Each number is 500 + 25 x the weight over the matrix's rms, rounded and kept within 0 to 999. Layers, rows and columns count from 0. Numbers have three digits each.

# layer 5 MLP down, 640x2560, rms 0.0185, rows 587-608, columns 1664-1791
499503490529474453507502491480528506530497476506503560484480483505490513503527517473505501521489483469504506513458520521551517474486517493520482517498499503498468499522477502507508500477493500537522499485505521477478509529451571469491496476518549470489536513481519478489554568519510532525543471490520488536509453510488513488495485486492500484512499502542506497517469514528469505477499
519510518514509507502493510521486497504480532472513471539519484501492493472487512486472501520467499504491488520490526455495515467509504500507514484493499492512484482485484522513493509506513502496498481493510502503497493493487488493513487481498470511515479504475521486471483487495487491509494516500488491472511495513510500504493522478511518501482512503508513519536510485492526497492506
440521518494466532486489484517466487498469533547497500568530510549482472528522495469545499531479493500516517502491529529501492509466490528488482494536482460472505465503527526519427512528517469486504453523505492485536478509501474534460518529480479498487517505524502473518491524470495513459513510510515515542513547525543469487533523509515509531473506518478494469518547471514465487520481
488501517486493501532456537499543486500515505525528509503494488502503497533462508517513476498465511499490535518480527463490495421479456525450509499494503517508487506479451504516547513467465447499489500495503521542509501518487510461564490483497485544533503511491483535511503513522498512501506520494549495489489465512490501546480470541508496506518502523546525498504500506503486512547523
486491516502499507512475489508495508504540540522484490500496481488505480519525453481520467445538512497469508485527540492518474497518531491532480487489484511483500507466531525502485536519499469464531505503518496510519492470489493485525547495507491464531528533492526529511511481518491507465496509499469522481539494488494542497506568501515508528514508514481461492501535481494513506539511
521513509426465494508520484530526495516462460543495488519496482495526538500521449506537474523555522485534478516488503467514562522495504498504512487524546558500505478471461451518502492507536474515515514517512510504482513511520542486468524521490504524538505509452509487512485521516512516550500473540492508451515503472521511524501483490480442448490510536487490506477480500474506506527506
528502483505485517547509503513527500506526493483508500476492517528500488491498482493502514518508468498474486485590475560487525481499510523495465477502486479510485520480502526452482498495490470495520490478533474492499507497511452480505462489491515479501480486562537489517519527485491485455512450518484534476519474513440510480521503511476518493479503467503485524510541496528500469446489
503505531467451494466498507509536493507509541512521470486472519513545512532524510468513486506504509510497511511475509524463538511505517470501472503497478496482491452472471492508486499530498500513482482539533502503527469501516490504561529487493529490504534512462485503483506512488500478539502473519500492498533518493482519480486513513532496454538521511500494477497527491489513518507524
511486500516523494487507490461501503516491480496508528511512510479496490519498482498493516506476510504485476499491542481524507484482513521524525517520480498491496517546521474536485514487488503480500476491522514445481499523487489450507480522491445479514517508510488457477502457529454511537515525546532498522533478499493464487496476481491512461483479497510462458531456484536492563471485
455521437506510521494460526521483512506545498569500508521526471463514460592512477494475505497518479491488485501503518475499528506549529514558516520523551558534487556496503496522528448520567448451487430513517518485552494499531510509432536518521547562509480511453503530517525485524514502475440517480495520421492449543495478571555566501491520463471474522515508474503555443462494498518493
513502524493475488514492497543497506468500548478525473491471523500456511479505483496520486511536501459480457450450541499488497521523497479550531509490527487488487478538502506492455517515523529507530494518485505515494462554463533483500473501529500513479516535488485545481483470530528507522480529505533497470500499501469485526477499478471547471498546440506491493472506513493481442548500
462518459527479497466476507478515527512503535476420459470436492518506520490503532473487489521521501492520485474479520473392502503496527509507506483461455534466486523504515518486494495509530479419505459466498508480528543516508466542502464513507548469493497500501493513496497513455494498499526488548488538494468516530532500493473480475516485515469499470469483464517459488520562510453492
458493515501524538463498479545535472481560500482505543496479525528546497481481510505505501498482526487457474518468496526509491494458529496487453507487520495499515560525505506499518496533524465494524511499487514513481526490486521511460477485496519515499511512484530552510532556485490503523490458492407483483506439529471496477485509502459507464496491513466484508484464474493533535499504
482491544482497509523541493507521507531522507511477525502466555494455490502522504510503475538451513493503457480459511495519492471549498499513526488525468525509504518520472527476507525448532495490508492469495499520513518498490520521487474506529526503544504497509524504522463531536523547485491498481481465563479470501539507513509467492482483481443510442503505500491523539480514487502470
499495496502491490501487507508524485502503532434463477523500500485495471472499519502490503506492483529505499501496508504507465516477503506496508516492503496492526481506497517514484497496490522482490524488525511477502513511489477517485510529470500496529500530482497478527520503483476489504500507497532526488512495515491519485481489506512490524478496515511492499502500512501496503498506
490477477478441513442543517480511517530464457506520521479500525560517527529499457540496522480493518510474461514453497529519529499496528510475532510543485510473511487463495470473449508534513517505509541487500514520492453496488464510488476503519500488439464492469481472521502562443501473485528504497509488491493525514514510457534454482528510527475491501449504505476502475505484503474519
458467495495535540518495489526495480507522524486503497548515532502498451521508512538472498504496492510485492482518485503496475488503507530516477500523514517508491476490495552510466471540527465539542519512481538524511509476502497553462503493501498500521479512519514465531490532468513499480508504497503491519518521496491482489517472510481515540446564534473498530525545521490486475565524
529506433516501513494501532542514507498525491542527482460529537502520473490488493488507497496523480530499516488491521507468509460523487498508505472489507537478496522505528483520503509487473470541476530514461503544509537509516505521526526499501513545538490494528478505462488485516504470516494522552457478456500536514510523512460477494467526475489507429527492498482553502456509483499499
527531495505493568486508496534498518514535489528501516548512534527540498476492499526508515504512506456506507509542527553487476470508471503504483531500509504493493509502471498505487513504496528482474484469503494508484547489502498519445499482516510504504498486484498513504535512481480499535479529457485493491525511492474508513507486511492525513495477459457493471526537468472507486504565
491474484549549485533507511504495519463475479446542534491536490496500485494483522524496474519570519497487509505494558440520515491485506471486492475494523511463481499515505474470489508481462518507477480517482469499525529524573495450497480492498460463432448508492510504489485485506510515470493549506520459501499482500492455530470476494526549522529498524483491512447444464493463465469545
469485447486502505512508525484537496497518505515503489513524517467513488508515502507513471570502484460475477494501509501504507460518488512470479500508525511556521487505499508484507498500559476500501545509514528477490498488495526501480487502524500532485496506496473493509549465502469499505489515538484556480515468545559478502490484493497478524500525495501528497478520533462472483507500
495511471508462499540482493473474500512488462496466496494542469498538466460489460511494511539509513514503472484427501476546538511481518494508487460509527509470492491498494476474463506466518507505511471482460477505477504522460487534451526490529518493478505473481520498503506531501479501524546510498500501472513526475460463461502452490468490541467485539523461475481500474526520510490557